From a checkpoint of a small transformer trained on Wikipedia.
Size: 9 layers, width 384, 6 heads of 64, MLP 768 tanh GELU, vocabulary 2048, 11.6M parameters.
Each number is 128 + 24 x the weight over its row's rms, rounded and kept within 0 to 255. Layers, rows and columns count from 0. Numbers have three digits each. The size before them is the row's rms in percent of the matrix's.

# layer 5 attention output (transposed), 384x384, rms 0.0682, rows 209-255, columns 64-127
099:126114117128109156149150132177125110174098147103107203160140097081122153125135075147171132115129128116185138126121119106157140140102139167133118116100136162174108112106103131112137130126162143
102:145065166110108119153113140146139117099153181109103081106140157096104115130159095161130149140130097135138164128138115189140116121134129164113108116122141106130094173141135151074143092120125078
100:141111160130117104109105130127153099153142155089114165128097082077113087132127151142142132085079130102133080136132151172158165101134126168147171072102137075141141146148149137119161104131147109
103:127103110125141097131109131141130134177115084145119158087124128152114150153148137144115090109140151108148134154095118153169113138127132107119119139180114108096111150064151130147166141101119079
104:113102097114082098112102113185090106160126125168153130123134083124136129119091118142150103148152132177097118181128165113105140113116142144136136101104113117132132122158118126098119135115133134
102:119150131127144133118128129152119128113143082133141117130146163103157158108094083068100168133125131141117124124151189138162116094130145139097094113133128127100107125115120097118137114133082153
100:085124111105078155133105142117108158130128098134142155103131074141136187133148115172129115125126109131139123078068136125140096114112127096120099110104132148100132137107149148143126111104120120
105:118107117105156138073128112135121140132113118145168149173103123136154088104156107094127114143134169123146126157115119135164118108151129145098136125124097139119121078100154186145115146111115123
098:122143137136113120158109137129135130111111135158117103124130167106118077170130131152142096083098106137151102110126137101083130126097141132109150116142134139112112128151110184134160118150093149
101:124106112139123130092114109094169108108124151161135133078139132117115086191138149121121105151116114162133129101104130151120138147134115126132144100165151117147209103145122142145121097104093117
097:125146118176143149111137121075114157156114145165104134148137095156129117157101092111174145148103133138142158117137102159139118137178140145145113113138108094122180149139147161110113152118150147
100:176077145096132170135130173119130130112144125109132136079100147096111127131133223154119125146130149172104149105132178129127093086109114085113133144112111116153176141112139147127096122097089115
102:088107144151141122094119137120156142097117122136198114101147119116119122065080100137140101170129147135132131102144106133104172157126144132136119134143146131155128140127138143123120128134132116
102:139102120124134151143127129146143171152156099116147149162133110133133147156168098102120151119094100086135121161101138103101166127118096140132125103157177145127179102142137141169119115133112116
099:162124112114126131128141129198079082104081173088167155109119147173175144105119153113118103161165107123112104095185132145116153129132138144123126106091171148141126119114104110110124109126126123
099:117141132112159138133145144104112170089139099086134141146153138113137129150140129093109121087108158156120103154135134117140125121108100105082150131107117166101127115084077129162115138183080142
103:083109143139108133183123140102148130110157157119122182125097143126157144117149072084071164149122124107148118131109187127120127146157146121177128115128113133081156132153095141126122175120088097
099:102107118157178102110152084139138170160111130095130128120102150100176104141160112093147151135116129148123150085125058127169084163174145111102131122073154136114134114153110165112160114081155140
102:144142172130121123134105093143143182124151112137113166121095106115166106105127104120144108152116144133134116122104129149131127141149113108147078127090150130105161139176120119174120159118093124
099:159137142127136093103130148111155087124127110115124186141138116115180100113121147150122139159095163121129075134127130132114128183103151115117159167126104139129163136107162085065089113145115145
102:118142146094086137110130128096119096120184151125142161188140118128184129103133161103121103125124112118133127118131087116112137145103181096121124083104131084110104121101176074142149142165153162
094:140112142089167116146106134110137135151118129117107176142101135127128156187108132119117178152142136086174091117122124136174149120142094102115120156113128167095125153090114115127139106120167131
099:128141119150131112124138152127118096116103167046096143113108160118163144115093151114093132109168104105100126159127082111115138134124114115141114107115139132106135096152129152109143140097077126
104:152085121117158113141147189121134131176127118152109096155103120130137112095097136129126142113127156115092085131127109173122129127093166140177098177141138101138106134102121125130160066106135147
098:118179116139117102125131123112154143130126127111092121103156114141107153138113124104128141104108142162145116149128128130117099158130142084108145111118179097128092159131119132137143141120106143
096:097109192148144098096103121128134140118128174161108156098140151097118084113128149133174137129172072144145141165096098135114129127152141104130098134126134144099178155148124128113098072134151169
101:132147099087136115110117128123160053132126127104178115156151105157129125177150150123147127099150116112130099140149125131107095147131099115121107140153095135135126117119078120132132131117143167
098:165152093154110145081088104122169156099114120120131118103141108084147106150121131139112107063147143145106128136175152120182152101157109129174156105133101127147125134159102125108156138119104146
101:104153145089161140107123146169108133137135112119109114079125133120101127132132123100127158074117124149122146149159124162095145129146147154117109115101070110150157124097126104138140131145137113
098:123115154148152122127122103098138142126102147114128146114123113102106151127156091142168183124128093090122104129140135092137144128139132142162090180130109111121131142145117108093105106152151096
099:149120165092104098103103115104150093139117083147152134117107147106102156127100097120154153111115147140157107078134128118151118149154074159136135105121134148116155103138161154109115101113138138
100:107164116080133124149172115111149139106133153094080146151089097102126115106134153128121113168129125114146087130162141088108119135114088119148128154110118097162133154106115138125154077120093111
098:172081081112101123129103129160137171151102118049152111129095132139085135121144134105163131127142109154123190134144161150124079155128126145092131130118183106124128087098163124130158136127063154
098:141119095129142114133112112122133099137113131154168072114138158128109157125096149115145158172084092117121127198137108169115163096114106109124154136108104118124111051127129141184098104125072142
099:136085118125105170126123106131078136126140152140093147110116136132167110185110171135157095110114128147122144149104176099148148185104096121134131113087124105138116113156073105105147134084144125
101:166099141120138114156170154118142157157119108110099108121118115067150152094193101144145101132122177149115118130139139123069132119110132152114171130160182131119124132161139132134115179123110146
095:131099167142143127098159160132124113121091168115102102160123120123101127134115124103116113126140140099133140107127163096164104133154130137084164148126122084103128086175126136100111143143122102
099:110154152106089140161111153102169104171134127136163144126137163160121130121149150111143132136118157145139113146127150137112099085122137145130100104161154110111121096142146122120130151104157129
103:127134124158116091103122109134131118107115110143131148140146154112172088141113093114119157150117122091123134139091162138129137146169136157147061127073162096139143096079121124117123160101126128
100:154140106103119169135130129149131141096141085129159196128147136122141077088141121093129101136111102096163165136108134111112147134125143088130170190117137120122123148135118147105113111078145154
104:195118146134128123091095173099165161115131151132134089136144169080103121113124127130111140119143112083155103151107094122108127171096137124114103116129143099111142141103124151108106168127151150
103:123105108123196100099123126136140127137108126095156166122162108155132135118158138144117155117134126078105131087121081118115096142135109158102126117116107114134131112151143144167106123136116106
103:117178101114156139116137136098111095156138164116139176176118084105143172108157143165103137086156121140081130123116161074125153129126132157085142128124109158138100171113158133076122115160129135
102:111138084182112094115134121181173145157116108098138151135113146148132137133124138114123119118114086120099106185158133140132101164117117172119130139123106105120104175111121098139139159136146111
103:150123128144141066146117164137097138143146170128119119135101132082163141147110168158125120144084143078128161171081123100127141124110123093113132096135135123113156113145111073126118111124135199
102:171129134100157130090146079096132112145153138135165126162124140103127104166150110066094120076164175157105104141132112105095116151141135132114133156084136130126139123131124146113096121134121121
099:175118121140095130146147125123110137163131161102149093146128117171139155141125163137152168148150163128102121131164140117135115118151164123073134107145150097151115131135102157161104109125121140
# layer 5 attention value, 384x384, rms 0.0435, rows 210-255, columns 64-127
105:115168098151137137081135109094119179171138114153124127113159164139152159100111129117135144108093175125114121176160140095132159147109156130106105135158092124080114120108109148162126183166111152
097:126150141130156125116131142140111111169134130154123122109123167153178134126094093136116121133171138149119131134141091082169069118125114089125119160162109151086119135137115158124162087100122166
096:110172106096120093101086163157134096148150152150076130157090108104135125093111095074169121091110098145138122113153120093085111079133092111105150119135122156169129148121090069150141103132139162
103:113143157129165084139153121118145126089161110126136131107109121115130151126132111135139176119098142079140119105107175156144145132126112118133110155147128132138114076120120149086184112157147106
107:137160136121137119114127159168160105139107155112107129142098108189168099081144119166162102118152169148106109149132135113102088185123101133146124141097105117157143126118154113084158130119147111
096:184123150130149143131147141133144114124119166136111140124114128126126104102127159088122111160107137111125116138180141146148131141107159164105166186128117103181111105139135102079087153135157142
108:115109148176117144170154188134109136125118125104152102089138128138112162109101143129094143144098094121194171108121090117113133122090168124124104128125108133148132180103138080134121101123120142
104:162098151140149108109144081132120128133119128104135156154125149096150155165141097114126119161111104093141183138161153127124139120131090108140146081102142146131126091080155136136093158086156084
102:181145123126133174152135106137128134137124103095136077127114127069082118087156115111154128123122134125107124100172122097157142084146147166118099122115129131137072131078137123116128181100147173
108:129139070094125082117122136129099130128143157085126083105129160114140106095157150108094156085132092095130155149130152131139120123097133131149105126138097138141133143126129134134110098115145087
101:113136161152164085086112151111093123145139135163111144137125097115130099126120104118170111138144127136143124115152094122128129181139134132185126105148158132088122153158122116128138151120096159
099:174164095117123124160157121123099107122134133168094104132121114152157103165179127128125113167137114147137091166119119125154142124156177114126095117147143118122150112121110138120092144129122147
104:132137140146125159146132140173149158109147139140139128115147109132122116120079173120129122096130151187114135129171145108131134096141150120152093165109106157122092154186132096087171121132137146
100:162125130170155148121112149076145170132125157121152110143139115100097089173141132113152151115091195152153159192157140099114089093127145129127146140142097116112135121143175135127166139117118147
102:108138141157128154142114115110188139192136136176154135119105099106141118113141110146123136122117095116130132140111152136153103134124192148156118124151139136118148121115146122164127130132140112
105:148147103106135114085160090170075136147138130152157123154148104135123153140107181098181109126127095117113127119121163164112144157136139132136131110158123132151108167094129145133130122148121184
107:148136130080131155144097157155108095142104102132115123130133088172130118135110140124112125122151106155127136157153163124103133127124139149104129114145142130109117133114082144162118130155131129
102:104145118116167100106170086105103112103157138131097136131120129142139155135139170158122141091167087124136141140113160090155127122118113096114180111160109108148097110147111175083091114145126142
103:103123166112079137105114096138148178126145124115102118141114141136141112127147127121116116103129171145152162117131066110139125119141090129111112128121143091129092132133107152157184094145150127
107:126128076151140161107147137160155171143153100126133098138117116140091160158145079138155151142140161155111146163122184117217112118128101160085106152116158157119138143166105088154141140143121128
099:136120114124165130077168136180114124109139148135118112119129159149143120132160146097119125079140160155156133158128129107100115121111139099175163125166115069139128102117100116136112188161082143
105:151125139145135130119120124159142157142146060170146109111156146102163109117153119090114137159129109158115131133096162126156120122112153121113107173138100142113156123150100122105148149167175116
099:100199123159145114112097114132081131114112135129143130142113148124129142173106122130129131170111130121144155153127148112103133110122105129118137109111127103094143126118146127106120131141130127
100:151081186164142136122129100139094125197144147137152117155101107123153124102151143139110122097108163167123117091149088141147153100115148160134122142124103133124163106155136133113141101167127141
101:101169103137117109143127122141166146125137115057108142164138122164158189165091107122079083100099137130110117098153136151133141132080120095143118131134126115168056127103160143154149151120141055
100:125120122140103117156109139114096147124134089182102098114073140113103143088160098113092110157121135146157164125112111118103133135120136123103145139157142148128096132126136126106130099130117118
103:111134094083157137151110151179088163176116130147140149153125107168130126129143154106126079147130167097160112117086088124140077147096103102141112098139156140146116169122165142114146125109116127
105:160138096158106160134102119119104175133119116127134124143127108163131108120137120123121139172113073135126114079147128107128129128101090148153124135110195132120072112152168106118067104101096093
105:128116084129154152074149105181100076135149105118089100081121144142133107121116137134095116138176148175141147126122112154136117094136115104167134100154141117142134162093123139140105122161136104
103:109096137162112161099125155191095168145118119126132134156148124105165105132127123170118114123144106131122142159111090114109129131128176109094133177130136117136117121116109170149122160130122135
101:145112133140124084144110085115099098143136119149170082128117141137154125172161122131136131108139108119103123128149159137111111123148143115108176083126163119124109116122118160131133145101185174
100:129117158133141143130132112101145091149142143162149085136139125105088129105138118110093111095086108108135070125150118131133089156160112132129115134155072151169151170145111080149117126125118116
105:173115150123107192173138120158125155108147093171119171127110112115114098130175123150124071094119118155086136104122110100131120134165143135149148114157144182103071173119142126106157168117118111
103:115149126155156109155128094123117138129108148062138124132138097130103121126167087112119148147144157138129120185135128115110154083145141076137128105108137134161142122144143107165116165124120151
100:120161144158108130123082109142074107130103105123137138145122122123161081150071155102108169107104118130110086136084122111137113142136107141117166159138072087155138096118106116086124135139137105
102:088078112114108144134143123130171123139106118146122148156094157102156136100140132138141107102135121110092116136119140173110124139108126121119163159158119160169127137137109177115142128090117144
102:164119139129116160150120090148093146132143117092159130145113142113103151079080147150097157109112113129103114113101078153119135138104128168159117132134129123122134106155103174157132103122134092
103:150109111108145119142163145171116116120139136151138127084122094115135161150144144128112108086142135135144127141151096123187119096175083110114166145152098153115163163120146104120111157146119143
101:089098127116122130156121087071158113183105093102086106127132115089121182118125134191099128148129143117096099123127155117175099130112109162130101082126123146131126128128139115131121156124086130
101:103114106118138129153129095118089125152130159077118140096112103173134106123173117075134094142093112135146157123133171119135104135180136126150118139146114159144145125154156113129096116136128107
107:155173117137081156156165090126119134110110102137133131145109150108143128116122150146104102109153127125148115162159136152113125112137136085104117149174125158127136111130114087122112104155121099
101:153089148122119129166120131155142116160117124137120072097169124165111128167099139087110142157096117114150083110137142125119134104168112114102142126143140119080181113130124123164154130110120169
097:111134161051103181153136127098087121106158136101142087153128125100134114097133121108144146116119111121162154108131159121104159119128147099141102144115132158147157123104151127109124138121152157
109:136140115145174164150127080151108133134114100069163142157127163122125139124115134097139127136170084134160104133149125108159165093105130108101078129125135129100139070109153181132123143163155121
103:116151132162098146126133132160155118120108101131098103112117100146141141143102161138126139129116124097160122135097147099129148120190099153097112135117076108138136152124072130136134071169121120
100:096142132121155132132110137166119104089090129140135152079100165090100090125154141133114168069133113153156118157103131164138138117115090153149134123142159131118110139076137104086144139118130091
# layer 5 attention query, 384x384, rms 0.0587, rows 256-316, columns 64-127
094:178138137098149093109121091164094130129138132168162122123169153097140167107144158136132149121105150154121156156119098138108174152144066166098130135156145143125137131110122101130137126123143108
089:110107102116126118125112094152116130152117112105109129146148147094165151125171147133105139151150134114121133163086155128155117089102144166126130133167081107117118117142112129158130158104084119
091:136138106172121129155146117156181103068138132130144143135134158158105130140156107137100099120136132092155141127112181126147162131092113165119140114130144107127147124144136164096188131130096150
096:176132114124151123137128143097122138144167092121137140135105146091133121107162091124128103138098154130182128105118089096152098115109126124148132142139135117136111109149101088094150165172132166
094:125135135174137085118112137093158132130113160109138088114153134114106120089116169154125156116101125101149153147145127175160127107167113131124076161125104099163166113172141173103143096129134131
095:151135076169124129098114096124117152114125131119155159179091133095127099115127111183097078133078101115140153146121104117131141131113112114106105162182140130147117099129197111104138159124179133
091:116113136122166123108136122152151118157152144159127134121090168120137100142115093154131126101144094184138103143145076182091082155182173163106155176127164144137125113153084121119110112165090112
088:164128173117161169138129167130127128082186114150127101129146141170099125139103157121103087115114148103089148093134143136105121157120139161113127116118123140156116132163094125137105134128116095
092:183119139135157129144146108124117132121124079127141094153103141145130186115149127121140120106148143129113142116108118136146120106151115109136154140096130132144132166157119082132160158098115094
090:128128146154090139122115120134145193110122144131125173153110127112144143114146115124110128121144127137129103116141139151098147137132131124124146081115170131108109121168088167175144134092056136
096:110132165134125140158105105091115111142103139127151119156153090124127127104128138110137154173105137145133127172128129115094112157183116101123163124096113131111106174149171113129112155108129125
090:096133161140130134146148134112125159092106146146134097105108141161138107108166129129082118118134113130117144110171123163164120132100187130149125112135137154139121085081122128153082149123104133
091:106120145158123069123133113164136075090148111159088118123164145155066126151070144155125131134090120151154142125119120154113129119120121116171101120152130152065149162115136140089158139129153132
093:136129128185100130139140125135119133099148133131093148109122112148150108183128105144114138152102101148130141100131146120146137113116178111159159167129161142137110119125164123079140125191142139
090:128108168097090139133104091133142169098159140159150142111145125162113149153107154103140111165158152121093144154189119104151150139178131118164111135130145111130114148137131145117120094114135149
093:076107084152165081151115126095151143112167160105170124108086142139102137097119154103176128121111158134133123127114132158120142121124119152133146138130091168122100161117130116115087109148124097
091:111108118136121133123151127161113158081130133138108105137127112122121142098148116145125144163158138137117175129136090098136185141116104150157140094110106090118102156133131136128124118140143123
093:115089109120146123111167086151106112104138114114118167154126140158134142109134115124118115109116199128140112101120131045140119153125165137135142153151126102126134142078150143181134164113128131
095:164136147107123093128142128122155130102155171133130099142137162143096150115127134093137183127115109138126139153104126078075156168073148148107143127111124147095169147119095151142122120129111107
089:130134122123114134167159119153114120077116143102124079108152161122117124158099137109119157106146131121126122139171149127107091140088101148114113145115156147133122152190137133146128133113088146
093:165135127132151152111159118154123111117120128085117127166147146133101116160083127118083142122154114180131123116122108168124105148135128084101114125124132095147108133146097102127131174144113098
091:132155128094092183105123140094176139144154078148097104140111159147109151123118148143118092168143157141126205107168119156142156117141171147104123129083138131114158112102121124162146137130139136
092:134120120130147132151112134090120070124180120127151173146121113130109114118116110140116131121152112145159131161135114180102138116114138124109167095136106143117117156145171123098146097131118120
094:108149153119106085087101096110116094137125167128149112134122152143146104130159097131154135159093127090114168108161137150098119101164120110151108095114153112160129126170125149161153108092123114
092:115134119139128166145085145150143106163142151162132125144120173134143128167131125134098126134071144135126094113091208146180175111107164137121107127113125161117141143136137162163141101104150138
093:150086110119109123093123131156091157108136097131140133118098141151116100117123094102124168065143151130149139158103140143103139157145128113111097102151082134172129111147162147155107121127124119
090:141114106129134111155149121150136152103156176109113135182152143145149094091131154107121163081105132128140117121115102117158122142148126101124099095115165119167122115119100071191165159169125138
091:122129164134138123111072124107130156165124110136104105128143163126153165120132111137132129134134102078094156093123142127138101137170125133194157142141124100105172110101132107143139120151155095
089:128105097170123137129126117132164134101131108133115135112115112102117164164132139124120138111097148135151128127115117148105092118116186160105156145147131129135092141085136112065122085093159137
096:147119104105124126133155156129128123144109129161161121115156125124128135090116128166125161152093126169080135092085131171174096132138109161095129107122117095085136147080098108143152096115158102
092:140130123170142120107132159115102097108155177117145162112118098113161164110128143112094130120108161072103137121115138150164142100104132114146111155142128158132161119139113099120093120104119124
089:147145106134127098129086133126159135153155165122125098143106112121154095099117158151128166127124079160101136100155115125133100138139095120138175120113143133088131164133106122115111114129121154
096:132096136144111129113094141130110129132135101132121100130134092095135131118129162176133134160096114140120120137118138113107161088115150146115129139118183089126166147172117143118150139089080124
094:139170122185117148134117096143096126103087119136143147109156169101103124155127142120107136100135137166117140124116130115158127115145144144095142148159139134131118116125146096102097126135129104
092:156150130156121105127111159112158127110138075161143091125118119127135151122139127152070105142165090160098157128136143148128112109186139056103130148101095164164118078072132138129107135131140131
093:163184138113128149145120152114111136102133127125126127146136115156135128116077131138135122131151151141144138126164118100147098122090116125181135141118131189126132126131147137114180110172146122
093:086168078109152111169125155170111145154118145091101141121150068120167150144129136144140138108130102141162082160110128077138109127106120133125117154125120132100103170127110134134130122154123122
092:129148146126143130132112106120177152137150081131148097137147135138119169150108125084110126100090154132146107086159116166158115101147128136122164101151125119153092118100126174110117109146141139
090:148095143138106087168135113117156142114128135077102111127127112104193107147114106122126120097131116115182143164132165112104123114146141166138113148125122132152136141115160120141143119147178169
094:106144178096121117132160154123160141117148116115110123127090131105134103128171123128138137189128142120104129128114164132109066082163157138125137098140133134113113101087115104128151112113155091
097:110128096157110113150149102107142104134099144081124120148120116154098118127126151123126141128166130153147136064136105135179183132148135135168166152106115135191091148141089142135176153125150119
094:096132119108084180156136126130113111142182121094133134151144135125145116143109122128124143126182114149121152150136119119165143148102121110110114123106098133100122167172137126131122162157121135
090:161120099147134112112121099104105133135135167142129132068178137082149109147131155135113144118127163107118161162124159116079131123116106112129126204116100110140132086145120115149103108110142149
093:153095152156116098134092115165185098146145090129132177127164121133129137167120130157115146138096108145126136128092116147153113139148120101108123110107142132184120159155104177166113167108153110
093:141110129150106143117168121153162099163115171162105127120157119153124127121114124137187125078119146161122126111131142119163146123136065107155147141091137126172142092115138138109121114079116157
092:096132109144099173123157127145146118106150128150141144178071125094143140178180114125172177148123174128109127150116124099122111103138131109137172137098092127099089111119154096167135161167127122
095:087134135158137172133114149112123115133132144119138073127124143142118087114121165144138168150102100142111126167119118132153141131103191171120156153168117159170145140092140139083091153136090157
092:138106117055150109127135130154124106115155106119133143084122115111093122100121156142162117145138140128163090141103103137158151120113132081123151161129143116136132096106167122170124104127116110
090:179144145161111132114142138139137103176134120174118116124135100156118126135114148152172114139156117138126133115158136144129153180112138122138097093122168114127119074101161137096078116110141131
094:120120131118071100140105153106127150125147101142142147157126127130083109120138146132089084178160173127135150116150161150124097097100133073119141124139113127086104121088122114142123135078119108
088:104106160102122115163110083105118113132147169136146140135135137074117145070136086157127142121115102135194153107135118107176142141161119138131121133141115094153134121128130105118107149108166187
090:151123090099104128142137125121116139152137099124149117080136097201152124163146104132161098133109110154118105170132121136171125133133165125096112114143113106139121144154141070122110093088105079
095:122151174120193143123138140084142136140122132130120111188112139110147093148084134112148154126089125140118179173148127139165127156121140060083137110114148113133114112139080119121131077154127108
092:138135095112121092113129120107076085120117064137107118141144115127111129162157106093122117099122121139159096120101160094070075119116106159067118097148132136164102098162153139175109113144112142
093:097122143122089125114134083143105168094129118152109110182071165168122156092138102117113159135143135133137140103092109133166121088133166118102108125122125179123064111133150153121128125133141188
094:134126076116124153139110123102158103136158112184117140156159111133167138111177146134096140135126136106164123135112087142105106112176151147108132152099144114133155148149143145100108145123149135
088:114128136120113144127126098178123116154143174125100129141118138096164113145144106113100102127130104137124135163104158128090132096106117141091148108093155142125138136127116088096111117112168102
090:103101146114113085132112105157156116147166117166118105148150167140119100141119108101129137146113119067139149122097125101154139152165136120174129086148146123112076118175128163180132147152143122
093:150147155100139171132099160156153131168080096124123138107173154151122138117140093167149131100111124133128111095169125131066134107128129149117133155158110117146111127181148163136127143135154134
089:121124118113154138138145122142114143144140121131157092140127122143116118049131126151110140124121107101113192155111160108129093140110130146109151155127127135142097132118133131166137119155112184
093:126123101135151134188136100136176113113146124131145125135120140169095130075117154148159149116110098132153110148141096125105099086106169161180113137136117102164150151108091059138126163142175127
# layer 5 attention key, 384x384, rms 0.0566, rows 256-315, columns 64-127
096:173123096118135100109172099162165164113102125086159118139130140134118170091144153151138118134097103122153142139093167144118155150141121131114162161109165071152114122113143141146157115098124143
093:120151143107127108167078097143140112095127162132127124114105072110118113119154142179133120096103098091123082122124172139149149108119091176123132144163142128090079104118133144147142152092124110
094:131119127148123150136127108166123181111113076113150107100155112154141100118150174165143128116144123137159130129141164159090118115128121119134134135098107149132165116141137114123155127106076127
096:086104095109125128117142171160103099146132137119077126096127131149154113108119125143172101106114127129099143129132092136124125121108133156110099118191144138154133103188111115080142149109122171
095:098131138137143154112080144107139133067132164125117091118136107096091169093143138135185112146101100167155153108131117137134133108139135181100155114144115095159197122176145124152114138132119134
095:151136091148165128111143165080147136154112173108144192184092106091134077110133165168090173150108146147118134152128131101168132136110096137104153114111114107090111092160151134126142110159157136
094:147153116153186056099144096103125080105127130114118144139089164123132140127122155125118122135117137140107115117142114161133110139119161166184115157107164123141142106125133117115133157135150102
093:104129157155162163150127137121190130122183132081090109142126137090051097110136150113131083121112095140149177161111134139143127137115081136117146129128131098142114171125163135121136175095123086
095:122142128137092180140141150143126127051080119079141108096138131087161110123144154150155111143103165110098177115098097103146138111138155082091160159160119107158145122163157082100150153139098130
092:137143127132133090120133134114122146164155146148140146114129133108150151120163125140144108139130131139152164102201154137123170124126094135168105121140115120096101145105135150127139104144146125
097:109147110103150117127105126144154123135105113121099088133074099111142125109098154138163130103120102142101070117172177144138104121157113092141165091113134133102125174125145113166122150124114109
093:145101168070103089151136147126101147120150143111078081112084112106166111140147135130072122119116104164102112088156147140113074100148124138152114123142186090136145083109107111093132149094146080
094:118141168140115092097132163114151102089148119104148123147164127076086136131112176126107133163169105134091132166097172149132127123127082129115110128137080142098109155101110139142152133090172112
096:130148084153130108130151123120139151119154138123112118146088170157185145159121125139091144127083137139089121090130110122151136093147178137136151130149134130119129119147108151129123074130106129
090:107123073127137104117121150147145155150100135112106133148126167097134117112134094142138095101135164122130105168111088144150111095208127166125137112104143145132108116095089160139146087156163106
097:111112097141124123116095120129169130125183095143134111146146120159136134153065145114140149152074149122112115137118138076097135148090139170153101104147115134145118139134160116093137132110139074
092:126144164165115133155117121123112147096130123135137118165120123135106177153164119151101132124160139137140119137121137116086135108103112127125143137116127101106150166086113117139140109104130145
091:108142106149114126112164132141126136109125111116132135107118172123168144114144130143155135114091170083139130131094131090146124111170183111144129128159143097140118116104111118116156153090149162
099:131140138146153115117134097120146138127160150104141141153134145179106132082129130151150156121158120120127131166116101111122133154083151142125143148096065101146118146098113153154125162120159108
095:105131113130129148091131148144154125102171155119077138112142187128135096116118106127078183096151110138127175126142123122143133153145174117155145134157157119132172103114158136147153118112089127
099:073095094137145137123118156125153116121087127102120157135152114102117116129086088105104132129111109157123131149087148169094103106126171140119118136117141107094156114129122138139109160119134140
095:137138118119133136143128114083141089091142094150136112164164163143118117128118129139113128151163142156140152148097095127125099132122154143131098127098160126096132129117137144141109077104119119
096:091099128134133159104156122127187137109132169145103108119125148148137141147092103098106127073137149143123164171128083169151112141132132161148104154132137147100142134097154144122172157171137142
094:098178091147065119136159104104139120108128116131117098132093154153128150135166102165164128145117122162110127069108119152162126125141128150132136102127152115151118124152144173133108110101148086
094:106118093155094157142152159158121124107105124112140135123128143143138128141120143148149077153102146175144087125120185153145154133121122100124067159146133158147110151160137143124099149111120090
093:111114134134135088109094133129150167079108123087123157157086129130147078126137135151168107097122145113136136129128159110123100154125146128163168160122058136123129097141142130106110147094131166
094:143114150160155116089157143171102096109096134143097157136121134140115074131144160138102192082112100123154119155146139126131119127190120115106129157128140160167089127139145111152126103144174153
092:128105151135130161140120147145090175145118128108103111107150135133150168150144075143142145112179116120113127129153110080135121135134125115120147148125148097144134119151120154125147138144149089
093:163107118133170130111162086086121105146125125150142130122117086125154103181089099129119105111125158109166094140134161111110136132121106128109132119140154099104108114152128121092150117130134098
096:136133107094124148139115144142163129109090134095118097130159151153127123117125146186203157108107096168122100151147141132129097136171100174107130080160115106114065163146118163111171117117175129
095:133123112165142135088102130129107118127133158118102087142179112143166134131143182139132105145160146146100142128154142164094159163123108104145142139091124136090164141172124161101125152150119136
094:145119113138081178121124103119144165141143136104115090094125140112169105104106125138123117154134122146147152155134151101101158131117109127121139102089170094137145155133129134117130108147163175
096:142139106143129117114096098121151139115091086171109149114124160116121162122125112152140138117138141132097109131096141183111133105126145107118102119148101145136117135096129107133139124133148119
095:156164115129125126135120100150109128138117105143095172140147116149130082171116171150153140120133059106116133121115108110147129121132124145156173171121123139137109177156147130131140108121116148
096:115172069134134111148104138147147150102126122143134098125080143140120138088135153128081148171149134154149131173148118142137112089126116121092129141134133159151073060164155155106198138129165072
096:140100153087115148137131149115121098096123110113115128144138113143117130090160139092081151161125117141172116140166088093112107142121144134154128124135098119118123160148140131173143104133146143
096:092120102124168106127124177175088119176090110123128112119164139076176096119138124102133123107123111099142108124087105124134126131107174154148168109098119112150129148135126168105114115131153125
096:128133114159157114152138137143137092137123138129158127174151118107154100158122114121138128137147128127140156100093134160098085144190110165126131136109104099167107121137122131111093134151123159
092:119111125110112144132126132142089104153152127142131084161113119147096180123171114118117130150149128143125107149131123115163138157160137138152170136135155142117118136142152114088089086151171145
098:139068122161077159178166109126146105129188125150107142148134079118136105152155112161165083201142177141137142122115144108096108100136131190151131103099134125123131096151128117133100161087146143
095:113122116146098088140122126090121128163110146093123136104119117158070157100135115136103137110148134134125142096138110162154155081107130130171146149069107134153081116109121122126108089091142106
096:131146128149100131136098133116166095145099146133169152137109119146071120107124112104112127086128149129135130124150094117163131155080160128171150134105118140120129129142188159165121145114097131
093:125140098121098107099129182106129135158125158140099133127133144147163110193128117136150118162100151101121177163107110131148116161126158090142175157118119088123144142152144124175143139127149120
095:140123105113152130105133144157141122164131132134123167106174089158112124138115159124154146174111141137106146114117156151161130100128114122051139164116145137167122140105144140111113096118134084
098:138092115147129139109122166089122113075150144170110139155158153103120121132090107117132175126124116189160139134147099115132122139120117170083134109123129154148106105091139093145122132132107148
096:054132174106113119128115159166156097125099147108157110134105117123108123137121127114121120153089156134085129112120147147136138134126093095109181122146106135156097133142105113153159099104098173
093:113125149142168110144103146115092156148126187188099087106162146107136121097130138122126147103099148167103197157095163143115115150119131157144069104145131095125118127120155113133141139119130072
092:156115083137150136159146125136101145114124137106128112113142112176139102110110140119145108069118129119123102152178139149134137123111101095116134153099086151133127115161164137101098111131094131
093:164147121178123136107129114110163121102116108139130134113162107146111095130100105133154109138163126134140098113123094118160122130113126133110157141090134156110122120133107159108139148142098127
096:118158122127084144150126095164112149153145108149173099124091106178142071107136131156149071124157135158104191160125167117106091135116136098163177121117162126091138126107149103114118148105162116
093:112114096140099141104092131131126147156143131166127150117111133098152144102171138153106140136135072143176129139200140151124133106125113098120087163173147150113096119145127104144106149124134137
092:169099137132120100090143117108112107144100119156085109122153136161115165174118132141144080116103154142106125148128072094108160109126133100154130136139119124110079150135142098066110140077109100
095:112137170095106113129149102090151132152086141155144114157105076106107101090149175107137124136103101132083136142150121139119112160101134132144121109120129117148106106147091133135105088174122167
092:138167126101173130137155081143096074156147131139112144118147112111104146133176104103148135094107113142183085141140141105140166126097170145126139124131119140134119135104163135135094084142155155
094:109126156102106101123151122159105135098120150116107147149097123156150157118109129129136128076122087139129142133123144097151117115087142124114085139130143141149157149176113149092132108140140135
096:122142137090115123100132142126127134121148153129115114097169151108119164136182147104149145119140136135122098167132078138092144099139123114065126143156166167108140127160181119132138114095163108
095:070143124088110168104094106146137122177127123113146173151149081128158130137132090123145105160136092127132115190125146139114147120122162190098164103153141163151123109118127142090154142139139073
094:153121105148099097120138140121113148113131114087142120154136124076155105165148092132121159101109137105121136122151135139148121092102118123125113123110144145089097160095158173115149151143109146
094:148140137120156121162102098140126168101143128100116182134123134103159136136085127136153146115112088161156148122108121121084123104136112139144152149127116110144154120140138133189126125173151108
096:150153132126133119145084135152161148140153139136132095125087127127147136145137121123104142114130092173119157150164130127119135121121084103101128129137142092109140125133137110194112161112153159